Part of a small language model's weights: vocabulary 512, 95M tokens.
Each number is 128 + 32 x the weight over its row's rms, rounded and kept within 0 to 255. Layers, rows and columns count from 0. Numbers have three digits each. The size before them is the row's rms in percent of the matrix's.

# layer 5 MLP down (transposed), 512x128, rms 0.0699, rows 32-53, columns 64-127
098:149088102141160085137099115111098202144136134127142144070048164178099089123193089136157153156133115051158122175098146113125083091112104183098176164109157191143056119109156158155141130117115144
093:129153168111123147045128109138130119159152131146069131104159121080159109142121150078161127117156149099167100140100138152106119084116154109129140167089135156119174170120118214181184133143123133
101:125106119107110125171084134120160105104111154126075128162090090119191063164117081057125142136147127145151098109157134184080124122116112154176127064174137072145115180110120149210130128154122096
099:113042088146123105167114078130126065144167102166146118118139096086134158097157128129141177151122135124109084110073169159153105171105161142156128116106069095153085149168153159054185135168177183
104:129170128194097097133132100056139164150141099165165078116143158141158100145122107078102115168148140160152153116114111212081052122136118091134119125195116147129147161114093104099153169145104152
101:070139102144182117120158108136097081184139137098131100125096118069162120125094072156154107127149122096087112086172179148170151124155082110124174131138159134134072121072161144103109200093103111
092:187167059136106111094176116154081130052164095107187155139121159141169148117151120092123152202118090170162114086120114150107071113159123177129157093091149094136097125110166116157090090148132170
104:131123137068121114134186075118148082128126149083113089112096156113138093155094136103148159127123194099153100178181086133149158128114132106121143121089112151133067107042149141170172104059168170
095:135112111163126156107120160093084173078170165166149142127187130129092104104148080100085127114140153116151098065085115123149154116117143122114178063118129197094121125170107104150125113114080144
100:145126195121121151103096144151077129087165091125079152077140123187144202140114119154120124148165168224111176115121122130129126113182136115129154186090162141087145111131134205109114077105168195
099:006122086105168178097142095091174091099171125092200149143127145190136141136133141155164131164081091122119141145137141068155101091137073177149154152142144103143157139117110114157105152146151098
105:157050122145093146120129102186117158082099114129142103122088173203130158058122139115097128169170053124178185162122140119158140158134178099148140135099106131146178143093114138099105152109158123
102:136110130126107102081078152201129144128139091130180132139172124170091125066140116117119125151139108106122089176164127138160153108044085098119107168044132142137125107122142158162183130121121157
105:103174130091069180129185079165108141135192167136098116176094130159082137133161112172112137175134167090178118109189119103161116086155115118123121132099067153165143122122079105176131143175120159
099:118160099105159168159131114123088179110073113067176139129104140082087131047115204206112119150108110091126094083118141111147146127153103118152092085111149086150156175101109096134114123152133158
102:081062080156167116120155175143156161115180152150127091100121100131161060154113095114169092137108090113097090163161147151106111154154108092167129098145166094148154096134135148163149092090105112
097:144102112162128083082185102100129164130156108177172169098134112192114071121198085129150111083135168144098133133106126113113145075133134178079081067069153155141120141112167096163106075117142183
094:145162147082128196146098160114127141141151055184084109154124087150147107136093149097136126130132192092135179072143099114143135122147134090119163091151072126113117084146111145145118143084144144
102:183146116054126081150182151213141078130128203090083171110134151112126157145089085167083114121118110114157210110137145166112105109117147139097198157108112133127085110138134091122146144091089195
100:103102082141159145105095123120103178138134153190157109142090121182155213079111115131117172144114096115073057172122125093126102141093181113089136151135146101122069121183108184135144059103152149
100:174111153103138093094108158168123131102147135168081131124140110106093184121132112139162113132149124091150162144176083170155118127136134113154145166157139077127091140147083142076123183154117229
100:151128088152091171111139148097215125144163162103115107135043143123153136154088204038075129149190142106135190130129077164083125135145131093104161086121122127149118106137109113154119090150147134
# layer 5 MLP up, 512x128, rms 0.07, rows 33-53, columns 64-127
096:066171102135074183152096082098163086118153095104132109093111093169139162130171113145063108093174146174102152147160128114136138106114119145097126110093147140156118114092154148101132088098137088
100:110173147125162171122132093142122147141090100128174090130149159086101199049151122104124161162037113050094100110169110107124089065137128060141099176140099153139116125125106100126147129204146163
098:069144165136147135106127118080127138159122177089133089148080092127064122108078129090162110087133143159177172130122092094111182107083112113096198149156100131122113125124069109112126114176154122
109:115145123147155092098123155086127156135194163115133154094123100119151161118076115185128104074112137074066132073163148136055134079186099123102160107105074157114113103128201157137089139138114156
103:119137161121195153115114166089136121126176105167154164110184145104072103175119110134166124125094150161179109169093120132162094125105137090150059201119090112157119100148120109188122102139098166
086:121115137096137125165135079187145128142148152179166152111160140126120091142090127165073130090135143124105169135130098126042171120163103095132152150111150199103178097079150114091053138081086097
102:141127134151140186092180061140185086130144141150098120155159119115144055135121136129123124135105164110079135166162150214063142106146088150140074145121119114104106121098172175139091157139101063
091:120120141081148083118185152104201168179113123105118127124083130186146149091061093098125146158155137130138167166152158127074099110181106112070099159091122144154180139123135187126151063114122152
092:130090088141141114128177142091158071114099117177099156099157190096099092124136121123153126172128159116146102142078176178139131068106080126146112092077095128103132115107133054195149116191106142
097:142168119105121169164149130190129069153150153166061107118113127082121139113134144113072138052137134087087110159122119149100132172123101091138094107068138111153171119095115079095102106085121170
105:104099178105109124141084116138080131073114146172148160119124117075193084099152159134113154151139123108145033151135096170151100171099155143166173114125130162139158185149102120143134153131089154
105:157113087149222148105132133131126093085104162139115111111145105086129149121140128139119145111135111141097099128118140145178071129067166141140153095172132163164192146159143096141146134131162121
095:174143107172112156139139144099150183160126121121136180129177098174083149120105104131108098110099132151159157128086097107151138090073098160145095159147147180152115161177141129173179138098098161
099:158135129127134153072058126136155124132143160112162177141090148044113149127121084148144166179144152064102102114118093137147154098135148075101121107057117166113064098132108110139096119067152131
103:175187055082140130163133111104110090125086120137178140141151183141125075084108064165079118125152138134115081126150131119095101073099118178087090134108033201126119131067088140098171169098100130
103:173086141108104096132111120137091092180128160132091161165143150095175161180121104111094182168144100107182064070149116154110160119135074086164059115091147102093135119139158174166145148149125127
089:139125139133180068113206079050081104116123097096167120071187116067047172163138095127151162052159133106081070169116109133107128133097127103119067121137140148138128152076148133165129157121119132
098:102119135168126167112165110121105130115170097167156080110143124119089132127146149119163138139119119167063109139147177100136128158179075090136101166119156176088125125076109183153159084124146147
106:115123140114122135097154099132121083142170097125076077128183088138131124175141157091144113135107168097142119060128129151125154077096102092157139072139119097187224144139106069069161151098127168
101:109167124134117107122101074045153125138187162073169146122123121164150085107127130197148144106172102154124092118100225071178121087165133108177175103113122174147198102124159137136142065199146094
100:114164178121158129113136111145084218110105095089158141086123125112129095159106084153145100166093105122111117129147148106194127108084086139161146144142111125099139153138143186035134146132151104